config.toml
num_hidden_layers = 8
hidden_size = 640
num_attention_heads = 10
num_key_value_heads = 5
head_dim = 64
intermediate_size = 3200
vocab_size = 37553
hidden_act = "squared_relu"
norm = "rmsnorm"
norm_place = "pre"
norm_eps = 1e-06
positions = "rope"
rope_theta = 1020.0
rope_fraction = 0.5
qk_norm = true
attn_scale = 0.21
bias = "none"
tie_word_embeddings = false
parallel_block = false
extras = ["local attention windows", "shifted keys", "gated attention", "value embeddings", "hashed n-gram embeddings", "capped logits"]
init = "trunc"
init_std_qkv = 0.0159
init_std_o = 0.0
init_std_up = 0.0159
init_std_down = 0.0
optimizer = "muon_variant"
learning_rate = 0.0151
lr_mult_up = 1.08
beta1 = 0.93
lr_head = 0.00468
warmup_steps = 0
schedule = "wsd"
decay_fraction = 0.921
decay_shape = "exp"
final_lr_fraction = 0.0
batch_tokens = 65536
max_seq_len = 1024
doc_mask = true
train_tokens = 972600000
max_steps = 14841
dataset = "wikipedia_en"
Each number is 500 + 25 x the weight over its row's rms, rounded and kept within 0 to 999. Layers, rows and columns count from 0. Numbers have three digits each. The size before them is the row's rms in percent of the matrix's.

# q: layer 3 attention query, 640x640, rms 0.0759, rows 570-575,633-639, columns 0-127
# k: layer 3 attention key, 320x640, rms 0.0748, rows 313-319, columns 0-127
# v: layer 3 attention value, 320x640, rms 0.0798, rows 256-284, columns 0-127
# o: layer 3 attention output (transposed), 640x640, rms 0.0901, rows 512-539,576-603, columns 0-127
q633 116:498464465526536496544510507492509507512531465535499512484489482496478483484474518470427518510546498483535516524469492459496509502526508524520488446527492476525545537482511502474487481509471511503477477469521513510459552542501506521519528519534491477476521469502534476526516496472505490495495532508448487512514466509537490501476561498465494504474495524505483515506499522527509499504485
k313 116:491479456533531512561507493481535512496533449524496504503487499498478489502482524460440507518528493486514523517495505474500491479514546522497502456526481481500541534461530494448501482489490540503495485493511489514455546529515508512476492536548490501500524469516543481494522493474506497484506525519443527512511489522508493491479547495474479466482485507465495507482476524530513508491450
q570 107:526519474471486487499501525537456473515471537474468509479454514490477510539505524516501476479500504494453469481505491516510559503485490515467505524491486473502512511475489582496509506498484464507521473503530485459519500469509493508530496530474509517479453524508508476476549545516540492527531489424481528505485478468524487476521497506434478518489477478483493490472510495496499454493532
q634 120:561507470457518498484521524493446439484480526470478505484498518477494487484499524492529466484533510499449469482494467485499509512489479539507506532488495470476499489495473559483482477527511500522518490517509517468512529475524474488542523571507503541476475516502513475476550518521528477487503481456489527514476501464532495435510471506452478539473496496489469477483489507481511441507541
k314 121:526508478464505506493512517523461444488470523496484497472500527484514500514489514471501465527505518489453487488493485504491508506479491534490491515468503462490503494483491561492516491554521480489521487500513515445514519489495517512529495555490518547508473527540531481459563520523539444478537468439500547508475500474514484453517473510443469527475482479475461486474501490467494472476547
q571 105:547430508508500487497489438513477510509492497528541526532489506514496540486484524461494535505450449458541519531510511502447509510529485517505488489569484485524503489498505526513478528526474478491474497521560528467490545539497473483503533482506511437492504515531514487547518504482495480497476500493497509553470517519524490528484497507497477478515502524488493515521464522514456497479516
q635 115:505442553531508475465510502514500491483514474512523532532500489526524520490478530502454567476453471489502494531519548502474521495457522533499501473543493494529516510488481475524454483536493483489507463477557477495515522533498474507500514515502544436478504509486515528521507506480522517519487465488511526516493462497496492545482507497525495495489532548510499516517480514517475498503511
k315 110:504421536528513464474517509532504478488502477508521528545484497546535536482490517506432557477454485462514529530492530501485503511484484523504494481525497511535504508506480478504449482526486500509501449492565484510528544537477489519491497503505524440482501518505533499497482502484523497527484476498533536537475507506507485541478484496499507491494527538493501489518487502498479498489499
q572 104:521508541497524526514508529556516533480513493501511457455507512505500464513457534498544490464518489474526526530478456485476523502538519507514528501462510505486502492503526512488521498531482495520481514494521488483469474475478534518477528501533497498475435510541485497524511488495553499538544462475510551512495508510509495490485488508515522490524492450514510484494485549518509470534521
q636 122:517482540484503502489558566509486513487498510503507450463485520512485472523442516507552503464459515482534520557514460474499509494536485536504531512482491510489481483511512512482497435481455476540510516503500501498506490505457545504502509490517487490493451497538492505497473495500561490537566475489527517505479500482519560496463496537510513499512504480554520476498508556506507447525504
k316 118:528496539495513480488541560525518523483496500497499465467490523527500485530441527496537506461476505478527538538504481484485520494522477536482540493475510510476477497517513507485528446478494466546504515495505491513506482487486547518483510485519483476491459501563476502522484500484566499524548441482514525489506521484524526505490515538525533507504511487531509483485497558527526460514501
q573 106:472509487503486488494482502468479553482471489499513518484502486514494506483501475460501475492480504501524498448483511557498513476537536510508498488507489470487535479500521480518508485509468549518517470515507509519499516481491580464542511494509528453516493492546515522472535501496522539507478545489481510450538493553513564528475515526506477488525540505522523492478522473489492536519506
q637 116:452530501513483471487485503446482563530435497496489499522556498522493474510485515474513510495470500535538545435486510516480522434552502494517491488487486457511517486513537468507527511550486528520505484532483510492533536500500589471519508522501503452526440496516514525496483508478519543499496553511491527485514508550477517530482536479525496469500536494545480497458486467517510524550515
k317 121:461505496506498479486464495458484540522463512521501528518546513511491511492470479454517484489457490535532520454487492536492532479556506501509474476478478453532520483486507470506516486545486530511487507523454508498515533505481588466504501509511535465516440496530496513479490506494509510478500556515479501506544504544470547522480534505538483469504529493537475516463520474486479537531511
q574 107:514509524487511573498500504510523497480472496450497521482531468482523483516508471440501491539492466501514491471530471504539481514484522499505527549524494479518502505492483463439518500489508502492459482527483541492475451511499491507471513473465490484446486527488533525488463538462443492485498502531495498485480454484504494466466521500480536517515482523497506497541482446460523570516502
q638 125:523511540488541572477500530528529495501472497476490490480531451460482507499506473460505509529486464479498510465528475511518490550493511485498508551540507465539511531488512495434521512502530495541460477535488526494441467504527485500500497482473501495457524503443520521500471525472472513464503500528489473506471468474488484487451515489487537536535476537520517522560508474504544513520541
k318 124:516502540477534576492513526504535513511468481474484506471515450461506487526525455471487494521488458482522497477521491502518494539489502496515516548529492453522511499486525504437532522482539502522451488523477534491458460503519491515489508468470500518454524510463530504497479528477466502465522515518487460519489463484485507494451519489487526522531476510509522533550497461503541535517546
q575 104:550480490529516461480508502514520448493480549480453578481485472499513531517496463494490475537515463498473522501534477500518522494465509479534531471500482548491512527510526529501485561503550513493505526488494512522513532545500493547476502480483513472523528514484541490509521566487516516485471494540524475507476483520503456521510494465479496501488447536505472445505529530486502442481510
q639 114:530498464535496448519452517524490511478481509475471535517449460515518532548480466460479472536503464498503522456525512477520510489472475439499522478484471528507529527502506502528482540527545476522520539511492518513456511513504501548454492490495476447543507523497502514519510530496469508510472520545518487538432498551509470519503479501483492495494477533501498431518530509503518465498497
k319 114:553500464537508441508465521526494476477490526478475542511453462506492518540482468477474485524512471510487510476544527490499526490473503476523510468493470505491528521501516512535506565547528477488486553502486533496465490533489474526475498470480498458535515522490508502525514536522480504481472499564508488544452486538494449503511484496481492500497454525508481441512530519489505457481488
v256 088:459497522518484493481513485510519514515483501491508501444497500510516512468494509510467449525482462509484532480451491524450504487525436487486498508476506485510461463498465494485547546518506512525482523522529483458484509542500508534485477518481498529462491507509506486482524517486467516491513495477458507467509446507470531486484524473533483486482534489508493512519527471524531482556506
o512 101:497528492499466484468474483486502490511494531531496510505497489517518539480494489482523524517474504470515483511472517486454466547534503489465502498532500505534466512486507505509474475508481528448478540483487485549506504516490478496529530476508535474540499528517467515493517448521471516502524522497525517513466509498509527536514482492555467491513469571515515506531499550482467531480498
o576 103:487572488517484459513512503507537490503506489515487496486444498536513476489527460465509526488508496449479489505470533495499481480498485491474492506475531490522463474506505518500515469491497492476523464493474506546474468499513553510499520476459541479520518491486501520503496494535498493505508514486519508499544495475527498507478506484518522488529467482477522492506508473501473483469505
v257 115:452494500543484523517463479509539522465459443473482463505526456515542546555525471500504525540491463494503518479505501475517462511514525522500489470542467499499488501485509469472483540470536478518510473500517560535473515523519524493488529480508529515497477526494565425506503467490469470489518529517472500528513544504533533504546485470546463457491500534494511507518495494487454524507497
o513 096:497483508481529526534507476474500491515465503542530508514499517521498511487499515494476489465539507554529546476523488488473498522526487477501515500558521498513505549506493481500528521474519509476545530501527475475500500515495491462531464481490497487504495492495503518478523490490488473481562469513508518449516485504497487546477482552502508489515513515462497460477493496510503530507520
o577 092:529504487515448525499492487477488496528523512514511543516486493492468504523466537515481509511488506498490523524494495507496511545463513496477523482525501479537485509504517537492497471517504501527522461470475435559509473449500503478545482522500526518502493513491537509572475534469511524519499504538515503448486506518478458474462485506504460480493531504491473454433486502471518527495491
v258 096:514523537525537533508493496509491464506482480445524506492513480446493490477495489481529457519476477523499473522542521449544434533457482513516493472543500470511465478527490511506522477442507505484536533506520510487484477493521584475518469506501475495539505496528481484487470503507524507519510482477477460521534528497507487522454447458503531495487513493483495503442483508530497512485481
o514 093:501493497478518482503491508479489500483507482520480468517491505512465466521509485491510533521504505473520487472516511471493488500534505489483506482515513471489485508513489547506525493503494536498494486490491521493520500513507507471458451484492477507506511491490487517498465517471496529521492517496488530503532447511530534472496473483508459520514501517540476485490480492525494488526519
o578 101:471478490510539483505507500520515490470523531531504504508512542541504503530452532525488510511517514482486465463474515476521500451450511517512492476486503447528485520513530486487505506501487487526503505523523501524527500499520512492475470479524475490547478500524482509490517481488416487557483494504469522528499517478480502515484483534501519527487495492494518489509492543495436510521486
v259 104:515513496481504519481525504504498513501532533508528541482507461518506464512510509512505518521476501516472524496540539520533517478471486491476493487502518486511482479511535533521493493493487499517484569519507493500467514528479476504460529535505506482481513520473540537512498529503519490513506507511508475479532472514526486495498494495452485507479492479495509486517508514486515472505524
o515 089:509523503490499564466505470480510498521497471524471511456512477520514526474504474483472466531465505491490488540504502502486513518496532537510527485472489533461485438512508537471506539510484527496495451477497508514505465492497489517506508515500488478496488474547491484501505460508487463489492474486500484500501537496438496473482520503481469506471508502490512476517543524501490485511502
o579 087:534520525479498506478466521485533498521522494482485540425497533508485525481523494515485488505478473483497447534519487485455485516479478477488485487504455510507518511494506514485521494475490486508484492450494513476508526506486476488454503503512504478496515476527476517544491487519513457504509549487517464474467492524494547475458471509526478495489501510509475508514509514464479491541462
v260 089:519530506499484534505506551521487507517546516528458503483457496495489542521484530541499491508528473461494517523501534492516471513492474532471503508509469470472477524490490488493508520484535479488508498465471521459532534500508502493499524464458536525547548501490485530541464539474515479480486521493465519492481445532483504536507486460503494511491489522513493492549500457492456496507521
o516 099:509497535503487463502511503502471492472484477509479441506511553523507503510485465533486518458516519509495472473549447524497477537487504519470487458488496510506491486471522504452478477493505475491487522505498502540531516503517499495491479508473560517466477516522506517506463526536495524553470519491499484506511512553483505500468497519487471532507497487462531506527515510514500533492525
o580 090:547487449510511498450511475493495519453489468504499504504484533527514485511536496469482506526497513501508490432479512522485514481555498476502528470509520548514513525500531473499453477543548515498482497490517504539500505519533461442464542491484518509528502511510505503448561488495475526477458530489490524471464479553492560484472535511513499500513520512476460522558524569517524534480544
v261 098:523467466494428503451527538491519427526519496507512489497471470488539512433507505538524497457503494516508495484496472512538498483425497485516501490489512500546537524473536482477483556456465482493559507506494485486503454486502486533492506502478479500530514551505523482490488501504495471519461498476503497484465502491475468494556532489497500484495529520492527519533521521534486504500467
o517 097:484475501478497514511503534533516534504448528539463520503527492471513466516463464473512478482507510482474510518489517519506477481487493432505518504480525459553503473541513519503502473514470530494488479475543554499483499520498528547529466512528504568499511513452497520501513482459479518508498484530517505507486458482497484502509498486534488516509454487501506486483489469510560507486510
o581 101:513490508540518473500494519484509457478424543444505519537512467518483510548494513513474494549486499472457480486523521537494526488529511463509492512553491451495476467507507543468528539483497513491519512514480495503523520506475505526519499490537485523481491487480482509536481536496514509524476504527530525483560502467540495491485506493515459509527478500484489463493493469507506549470499
v262 095:500522548495511504509481490540518528472510521468511475451472495523513487511546515450501506518508542533472502485548516509481542496523511490498557490482523475477518525515526477497519489492567539503503530517491464470463509511507523538480534475536506490508491443424507525530505518506467490478543527497502463512493513525515518581518504463508441510475511511544489464486490516530475502511492
o518 092:519521458445513513475534483492526526504496545522540526496477535483509475478493506522486487452496455484480535477531483483485480537498519496505514482483458498475493539480511469553529491483473520507503458481515469484486500482473473462554497507500503534489525483541469520509521486512500488537481504501532507488490470453509498442514510487485513456514493476499503459502493493438510493496489
o582 096:540503502489468531508496468497499487519471514501529492471475539503473529515521508494485500512488467483490495485525497497516506496473473481536461460520462490463467455524536483544520511513539507468521479485463480534469511510497482531465524477480493538508515515461512500497491504492519517493490555456456489479506512450465472476470517469503555497507518497532509506486482515481519497522509
v263 083:508484515489520533511499508521557512468493515469519524450466496493495489515476499438516482539468472488495514486546471471468518516500467484475546447491527498535496521503516499497480493510492542502497454470492463490505561501518472489478512484483482498507481542525478486525490522539555504468497509491495508499489473532480521508507472523509509503555565534501503552493504479451508516519478
o519 094:504480513516507496506536506505491478454506472525488450510517493520484533505511486488504529512474544524506503450472504526502460508503477501492481461536529487483465521528473515513484485526463487524540561501498487492508476486495467464515508508530490475564492500503501529512542479498533474477510480501542472504478521513505467504482561446486512503480465477554482518472508477504471535501487
o583 105:490488523504490505463486512499513506509506517525501507479478507500514529488518507518459534517517527503510504435482548528487553486541531480509452499530489519529519490550509488468520454471485529509522515485510533488519527484561499478514511485525482484552486508484467525471494504524508483524506472536493488488464465487489500485472542492528523489479460503513504486448447492504529477500500
v264 092:485498538484493457490535476536516479538502520481536434533475528504509493454525515563532510565474520520482521515519500466535466470498547484474521548512505488505541495522495570492517465524511534456508537530487460499500550467510512537484495527534472486491529510533489519499499529482477555497541459530471481503541466491512497484504486496490480509486534516512465464455511506485505525467520
o520 091:493505499504523493528536492505477539503493529542481497470516440512507500506510514538504455504484505499514485467428509514499530496459491524507533459473442496533457530482514506525512529487479533527499482514533486448516504519494519489506469484473468485497485497546506526484515489526546500488521496479543513473506496454517494488485493445517518482516460484485519485469487543509501505517509
o584 093:489497506513495532483508537482566513543486520502506451534489487478556497538528514535494417507519506509520507454456541469483502481463473509476523484478480522514491506475503482525539525494509474535485521547492514468518419530520473527482490499508494502494449535493512518468528467480497512461534522500476484503510504504501533514466490468514523490512425478494534488523489537529499522529482
v265 101:520512455499532486480544557505499520505500504466471499552527503518502480508505485548545506539548516508547530499465544483527462532494527532529543490464497495440505494504464504494504511506500495529534531523540503520507514510485515510525561514559555483510467481491485492450481520535518531512530515529495474545506514485504465496461520505474502509516490525513479519503522527511507543461494
o521 094:485529479531495513551469569470529478515489497494459461501457516524531549485520504473496504515474483509496490500513462519507487471528488512465503530505461528504543531541527512517502472508514512482452524455507549518468520494512510479540510505486481522530466470506497528505465462503465500506501472469502468448478522526489530482493532469467515511529511469464495508506476463505511485502547
o585 093:515484468511470534492470521492482478507521552532454514514508473521467464552506502481506521475517488521452503485500502515499472491481479510488503498537519539484512514482517517561498531514493467474461496528503476524509500498520492488528517549485494492517506442505551530490480501477480489524472536482534472466539531466462519494493510480491498518502465466507510506478510500513525494475516
v266 089:513552423495499487481492490460489444516478480466437510435505461508546454459536485475528499514487492520508503556479517549497488498534511430459507438478534461520524514484471499501476501530515486495501527453497463499498501474464533524511500503484479493509505483476517498511492503504471469527526530464500497528560487519515473508466492504480478472528498482489508520480487502519554506560498
o522 093:466489510508516497496504521519519508480538484517492503479523464472488501503521513499473504523458502533517513484530469522498498505444485478549473510489451492566526486550505475466510510491480465527518558505495474470522495511498459474516535507530512515467485522520498448509533549491528495510495491523499564527485426491483474455517506512530504506491509489454512527487518466488459512489520
o586 101:525461544491521511513496506486544496467490489515502468512523431506517534496538502506504504502485523520499477499477501494498501496459527458535475551468502473480496525541453487443509529444477499526520494476518513456527520482509491465515495511511538508522505531491489493485520502479475488460449522508476515494450542485502510471519496500520516528516523515485509527493507491482501489479500
v267 090:465497455509505540503452520446495500493478495512520503520538456480486490485536502470496475516508481499512502483469487513531501511542492456507500510440541528471488511511469462488484494473508530496488525542458523559487520518451494471482509503484501506455548516477476493487486473482487493521554477474452524478457470537477519485526526511481497559502508513492526527518477443502475517527503
o523 097:538513535505490507531512527551505557498515514513533532493500502534544457518496497522509518467502499498455499501507538538516493489487536467509461498493474545485507492483578551485503542492473484510518534475504560521510488482544531527501501498501506497474491479481515508538468557479474520469457515517539479488559503485485495497453498509524533519537461498494498538464515451504540496525492
o587 102:494490505524491474502535478522518504525473505507524481583524511528546504484496496502501478449478496442518512543522450525493503507480473523481487515511505482519510480506490549520508517472485529483522475507506536476488517479523491494477510498476541461504466479515506511529506532440458502506528554514483469538503497481483517503482523496506500516484483480496521538519482498517461517516503
v268 103:477497503484495490519544496541487483491524550501544471488518561567437489503476447468476505503483494502472537532491519530520476499523485524487470523508468495482511503492495521487485527530529529496529519497503467471539535493519482473475518505503504531516491481505485474490491526470494550490485519501490475462491491481472498500486539450483521514506486542482495475516528486497468471536502
o524 091:516475542532509465510489475479482506490512528543477518515448493497479496487507528470487476495454488498525508511523478513486501488483531497526494490466451530486490503557504441468525511499495510522481471516527519474505529486536506496499466496460496483509517512435490454519500506551503514516473508539506493552507486475527537460488485499511459510488498473508496449506514494491492517495470
o588 090:523473471505466504555503522483503474500471459455501498498484464477534515502467535475489490474498467503552527497544488505509574539511512507484544467524523493525513516512511500540543498485505537501527492484489509486491520464563535505486536500518464513501481520486533504486494479535522491496513517483507506504503514508505445494494496459503501478483527472508541541487503500495509551501509
v269 097:485433512493497526484509487525472517502517466481465490491537503482552454470499517551480510494468499507420555496492489511521502526491515494484484522499524506501497495484489547501502520494513459493500488505494481530515541476456483515482548475527516491492481468467487529513530535490537480496493550482474545517528505520489490491472466480439437513505501519438488477536507485487563443474504
o525 089:495516525508452496513471508520537525533498508504474485466502490488532511538496478472506481523549513508503498448528505524459554485450519482501464506477507562484484486512496515471519441538506497525527503516519532529501481518498570530515505534473516466523500469477491491519506458486527533511518508521523485516505481478527471504521506471493508498504476500503480510529519482503500495500491
o589 108:467465523455508532467472499493522502528498523479485511510507456526506513514510481471485553522528515504475467474498484518503494495508525523499500484499489475521503497499505544500495502509540559514510529476490459486510489498458523553480528553461508499486513456499451514478474512445534491503524462464507517494503512515520520490502486491502520502501488473506540496529489533480496517539474
v270 099:460488486499492494480510463502467492536507491477517487554552501516443549492522499534486501501545514504523553512470473490488485491473502478517508478520490536482510490536518449501494508478441450452484537522533513470535475502489454518461485466509460491482486516500503510518527461490437494504462475514478526507507467517474480468545472535529500517512528493484501469473472496476473503492518
o526 095:508511469525509524495523516495474483527502501518499496533519469482476460477460483499498514489495464504505530522517500511492476501500477506572513501513476462465479473472529536539457514502506529525537518531477471510496481526479520515523479511479517488520493526498525433533484497510516472525484475501493482519510486511530521484426521535476557467519491516494516454470517464513532526495484
o590 094:470522506465488534497506497487464520510515513519495481509519499459509512518552521559477494511471488533512491478468487539475469497514490523507499467489482472513492538468499557504498492524487472524472482473514504521497505494488490481494546536497512472508510479470533510476476502493477504504527486507495570511533481505521452506452487475516498499510467577496490500481475537551502514528523
v271 089:535478526488516464507511492485507504553449472468505489451486539478497488501506494512491495477481520516499482490527486493522522499508493477494440503546503454487478490508487535463482526498502483518548515459510526506482522509505447532502495484499511488530502479483509532497492499456488470491508549525468509534510560500502477514555519480482449492525465563456474548522511553509509499466479
o527 095:527511481496485506527488515475488492473465493471496547476518476534548549521477536503513528519516491492502516526484502456454524506546506494466487466525516501489533472563513510490465512478491510507517507529490471539486497478485487475511509509477520479450495538495503474488484466495490497516518480548480537478511532513488523514500496527510519499466519497538495468453485498503503521505488
o591 093:504529473509517520508474534523516552480536480512473514506509454515502511463488494497524582484482524451482543518505538496483507528538490486486520494544467490462494500510514466510493499483501537527495516505486528515497515509489513468504518508521498529518501499532516524510513469542503512506492551544522505459525504495482494495474508510512530533468562492544525550482471514485500543531507
v272 088:488507506527468481472480527517501463508533493462519455482508473467518520512490511504547484507487519523482526486513509527521496525484510513467497500511503507500518529454523482564483555487543507493494498532503509527529526533491495522468535503482563488520483476504486510548479517508481503506466531527457459534488513516512485499464479477492509452548487538494518532488473520478525488512556
o528 095:509479501517512482493494526498433487512448503489506455485472524512510473472505494521451521501487484484498470533528516508482494495520516503486508526509528486566491477484519459468500516493493517495464516523492537508508483538485538493464455528492458495454510520470549491515502479479499481529517486530524510492494556513488510513482536459527496503493514533519487532492437466493508473501485
o592 098:489467452500544482475496498467482506482527498516495483541505539521450515490499510543429472495514529506480508483487524478498475511502505527475517496517484491503506490502537494519516521471496495507522562550481488541495474528508553478476477457496483524527508531496498500489468451502519477530496510467504522494512476499468461521528453538505502523473519489554472527506453487554521517465511
v273 092:480506511494490509552499451482473498529492496484455506491512445467452516502479507453511512553504495501472500530500543516541502533501466454486549500507474474471493485494523499552513411524491543506479460500498483480480508467540473550457460521518484504504517486515463515476474473480490511487515542466504501496488508532494522520516533481490491514478496485488504445486522518482521524476437
o529 097:481502508493511514512518465505487529540491495434520530528486545512519499526564517509506497486499533513533501415451484496488500494568476517482505509505500498503507486504517502499543486510502492526475531485520525470520497481531507447459464513484500543534498493504484512502533517510510476457487457542480501464537496568477525505496474510502525498519491545499539500487558502501465522493485
o593 099:480485561496514490507483515507495530510444489473502440489476514493481474508533555523479525492527482494474489440506494492508481484552490510505466531492508515475494516534539468436512473499486483506481495524457517537475501518491517538479505514480473536510479485449511471507502478510502522521481488468514500478533518497499503489526467488486499463546528498492521484516510480519463523511481
v274 095:508512502473515510503489528497515507516461446490493494470515555488492458487492486491487521466491473522529495527512516457491521541498497457526481499515482491474497497484458468496485496512538474462486525488517522483514536487467477472543499516492512482543483488504477508509493491473487534541493434517490483512504529491485512484518535491471523436480554532532514510504494551482491555463496
o530 091:473516519511507502458511497532500490504491525498429456500517511510538525561501496496510490557539510489448529541523463498430460489474482477517496518533481519552491525487490528477502508493521522500511515511511548515533534503514473468463464486509518502536502513468555524456513523534507488516506531510499514503523469492480513497522483562511508525524522503512470517524486475517501500517498
o594 087:463498478509493458500481527506463526507491525485506491501492499513500474492510523502513496544462527480451519485492509512460498442524499559448500478467560523485499478493464495496493500513543529480511528526478508512512496505524480480480492515452529489511488564505547504504493526508541531505514512463501461491473519478522505508471494473464452486520494517477505518485514493515499524491497
v275 094:444492490477475513525473491500515507518487499479476510484472515478518506470481501489511446507482477523531560513533524506475507504462490488488482498526474498478501520519528478489557537504473503520522469524499509506471573462514489508514513489540549482511481534562452517483512487502456460513507495505508484515481553523530479504505512487486531461516480566533461518517508490470501500511526
o531 090:484475506501495513482471468561523491499518490504488505536534478481508492499537517515438501540486486471480509499475459529465498481522500465482479467464543500500516526497507511514499526518491523457468463492486511461505469497471480509479454505499531530506487509492504489469508466499511519485491506480510460449491506478462456501516541500506510455486476499496513538479472466503497474499445
o595 097:524531505488469469464511558533519472514512477485509525528547500526476483524521544540507470548507540552485490488506483489513499504474523468526535482473486517485478495494493498485504465512470465481460506526460464484505525481510507521508499438495526486505495484468487483492496517516534483469524516441443491527503516503493494492511483544503501549575479503491504514519553494530457478471494
v276 105:491507522531483490525509458523485533519538518499479499475501507508467519465533480494497512462554532530524537539517479507483445517496481510481526494516483495479460525526454511505528499511520503486519453466468510473528539485475507485434538505524490456507494489464536480512482521512541499521495486532508468510515532494494535466497516477448533485506487549510497522488511517505532538543484
o532 092:498488460481504489494507500509517507512496526503489500504483536490488504474500500461506510472509515525489474515524485507545547499463481509500505489466500531551507541488465511523484488496503447489508485478519505524495514514504503471468524481458512523524515486477532501489484443485533510529508532522482462498529465541513469503516503499487473508492533534499534458503528465521503502491536
o596 096:482508551532454527518506499440500526508480499548502510472478537461539496510464483526475495496502524508505503509528487480529508453489529492531538488490496539522519513426468514514498533522476513543499498523461533532505479504484525462522501466498538476481493539545456512454525525493519517537480489515516492498516482536486472539539550482521488506473546436502535510535464518477488496508496
v277 087:514467514528496483521511492534480462498515524533505534476514531527475527504538496480516467518487519509534504508482500467473505484506502509523512519553497494488494486491482502524518467525494483502508477522503496548538475497482494495492519494464529486534528467484459480474511485491492503474512533479518521495519526507465486502470458541451465486513515531500478504519511454489458472489469
o533 096:518505476501517439538488469508492512452474506464479517505491470467507517525530516505465465508513420471483526484504495485540510497525519483463509501508537511477473531492496490504520555507539492533494473520498552439505509508518488484496493495518514526500511515510517550482482502564498462459483498554490498431468553503502539469498424452536534498529528458500492505504485487496502513486524
o597 101:505533514527509485514510512499464495487486494473492526485455506500457533520502501534490511550505502488493522464522522528492535468497499529493482478486548478527511526508502479534523500481475517467489460535503517472491548470477487470506454500506502525521493533498507513476486563535468527507472513514492503478538482522485504459493442478512518461528501464460503489473460525487515557503509
v278 086:486527520511511514499563449467512449509569530493496505495550459534542485532504476520544493473502479466500495489527453539510516551538494475535489491508513491433542485498487502481499487511501494507522495526530506490473470505480549461481451530477499505475458525513504511494498511482517515543496502561495480489511537505483521492518520497495492501497537501520508479505492494468477475497499
o534 091:492481471507500502524505479514488520473458502445531482499480532535508522492513486478447506505504468555555502494523515512478449475516519510451493523544485467533487511523481539485508523561540453511458502483528487531435481435555485521528490492536529484490468446506457500500487530473525469477469470500487567516524498476485515500501479537457560538506521515545536479496517535475455486502548
o598 107:500479486558470460524465547521493478495461441487477481523499539507537464475513486513510469512479523568522501516498527529506457543510527488499486496459450484541473484531488468486454512504524528506476486496486539535478508465525479506481506497530526526489492509440532500494461465492555498535482493508519489537525498463456493490511520530506497548496488530469548560515496532509513502508484
v279 094:475520517492479483495489508557494505484496487538482514486517501486477549526497492490429468476477503509511508512506516497451524533527502505515542478502466530511472480496505511504546490517507493489508499476476508485481522514518529500543429447525511509501488499511481513529505489519514488559467516515508517495490492547493484494475524500497515511455531521510562531525487470509520493459513
o535 085:519508516522515513511529472483544533521460523491495500538516498517523462488490542455498495495451484526492505530482501508549475476524463498479519462469553504515530529508493490507466497525484494477513492523518489510541481513500541521469511509492503474492511510479508512487524455512475495460536517519523482492518535454524527501514515551502493447532529497508521476493519514520502534471496
o599 103:486476495532512480514510492527518531518510541483537489523536493492516457466513506455530486493475560559530520480479526487573538456496477481481519507473492487519498516501495522495462484488476532533584481503504471528503489500502503510467547504508500500506519527543505558473511503534497525486541444488484507534535506490489515515527477522507499468514485483511492464524527484464491500469489
v280 086:523519492497537500507476551518530515494470480486540512494525466481509506515468502465523512544521503472499526499506514498443509499507478487493477527460508480516478503502526519572506487500506491492533515485532517480500463492531453546536495517497543539492533491480514532544506516505475540488478521481460487458533470494559477505529528534520461529496508542541514499494494537472501507527482
o536 099:526469520486540499531498481473498493477484508505526511466543497472504524503547521561456473469457483473533505511519529505524479474491507491476471503474471528489502492468492538467554529487520481495520503500498488491489535533487530501499459530536415488483486510515533490526529457513504461559523466488498522481487479482487525468436519461443514501486552493535494528543504514505512504533531
o600 096:520507525490503492522539492492549503484531500461464470482503504477505567521499518531495472455451489471493498465524492501531517497525453546486489497491482517459547531477537502505514504514527490522513537513490481439505552537546486495510455505440519477482467523531488515528484446499542447500511487485508521538499524516447484523490503492475489510492522447518513510507463523499503533512525
v281 095:454476499554498487505506488466517565513482496473503509496499469518512543502490539495498505523480465502518553461484504485467512496505475531506523483480504507513520481463496505507520464490546503537486508499548487505457498526511474516510513488454436564522494516517504484505468481480528520506526526477497514488506481534562483511440515483548487471509510466486506469497495497481470455496490
o537 093:498526460497520522493490491484520475480533552467499524521503469492488468472526483508499469497508512557494468485511497503533486498495490515509552514538504531526528497509510528500497521503522504480530517534470484515535490468492539519563502485519517472522475489505572501481460497534518435543504460519531522477536473475494525489503457500449512536487513469493528497490524470496515482515518
o601 102:474518528539486500501457510542515473517506538468453529487479522487531459496543478512512500494484480489504554535539539468525516509515459544501496477533506491498470475489504501533491497542547500501504502514489506513505503510535529471551495513518466445515519528492520518443509515567498437479532490509527506506477495503461511501500507464548492523482496554457500523496514514512497511471484
v282 094:515541499493558532500499478474494530557526534511486496525483485535529508502513530519518522518481492446490496540510515462522473508523503500484489542523548470516514485506506471488504504482560494447514511547509484495495512540490523501506487505475530539490484518528518477533478494472495506513531508524554491509510508445480493523517514467558440518500479507491478478488510522512455489495520
o538 098:500506510496494493508472466483508535492498498500480484514494519495510456525512446463481494498502520523476502498523469493502509460461509510510507478518482509526539503502470545515479438516498536503450507515540475502481484472509439491520513453496459505462490502483458485509523503447511471508463467554516522488500493523530501540482504541483522511444512482476505507498488520460526513471509
o602 098:494511464519505509506494508533525506493503515502493525472498523511479477495518510471499480500492505505481482477484457522495527495507488498522512481546463474520514491495447556565503459474510516525510486523523534540487506465486489534477484478506484511489519514530472504509545492569516534461485497486520516462505517522506486468467515506558502490501484522477493464474478531479554513444508
v283 095:507506515475508478490489479507471516470542516503478465474517499492490446490485479477479494472519478508506500507477506496498467545463533494448540533506510477473539514503530552512533536528505464508506513480483518483461533505513519472480497475477485499502510429500487500512489503518466447508469496502520520513509475545475483493506522506554462471507496505523485490453519476508498465513514
o539 096:489513502482515460497510483544495472511466450479487487528511539478494483489517554477481500497534484507508482532519505519511493470471479448498540552511524488492496511490567485449499516473494470492496528501522529498483507482505529546492511543490477492515521468492472479505489487516466534534505478516475553500479513503468511523483493504549494500512461486534466503552470470483499480511486
o603 101:476511494529538521484498516526489498509507490524471453511528480502525499515496511508484497553522515504548495467507462498535500516493460458521521501549512467450505457531520525513478508498527464471517472489537495540465499515480498491487495478514475535527506498494511509525515508489497518492541494521512506514516501556481503546528499469498468497532477484478464461547465498497506494482509
v284 089:514499512512472513531505491485498460484499523515514482520554498482524502530490476476525491502471476500465476537480506454509482519514524490490513486486516515490492516506452469491511493459506506456478515506477494558448514506485492457504484512500489533468503456542488516505511446509497532477477543513451534442491486533537509509472513536538510471530480493520474481410538479454484450472472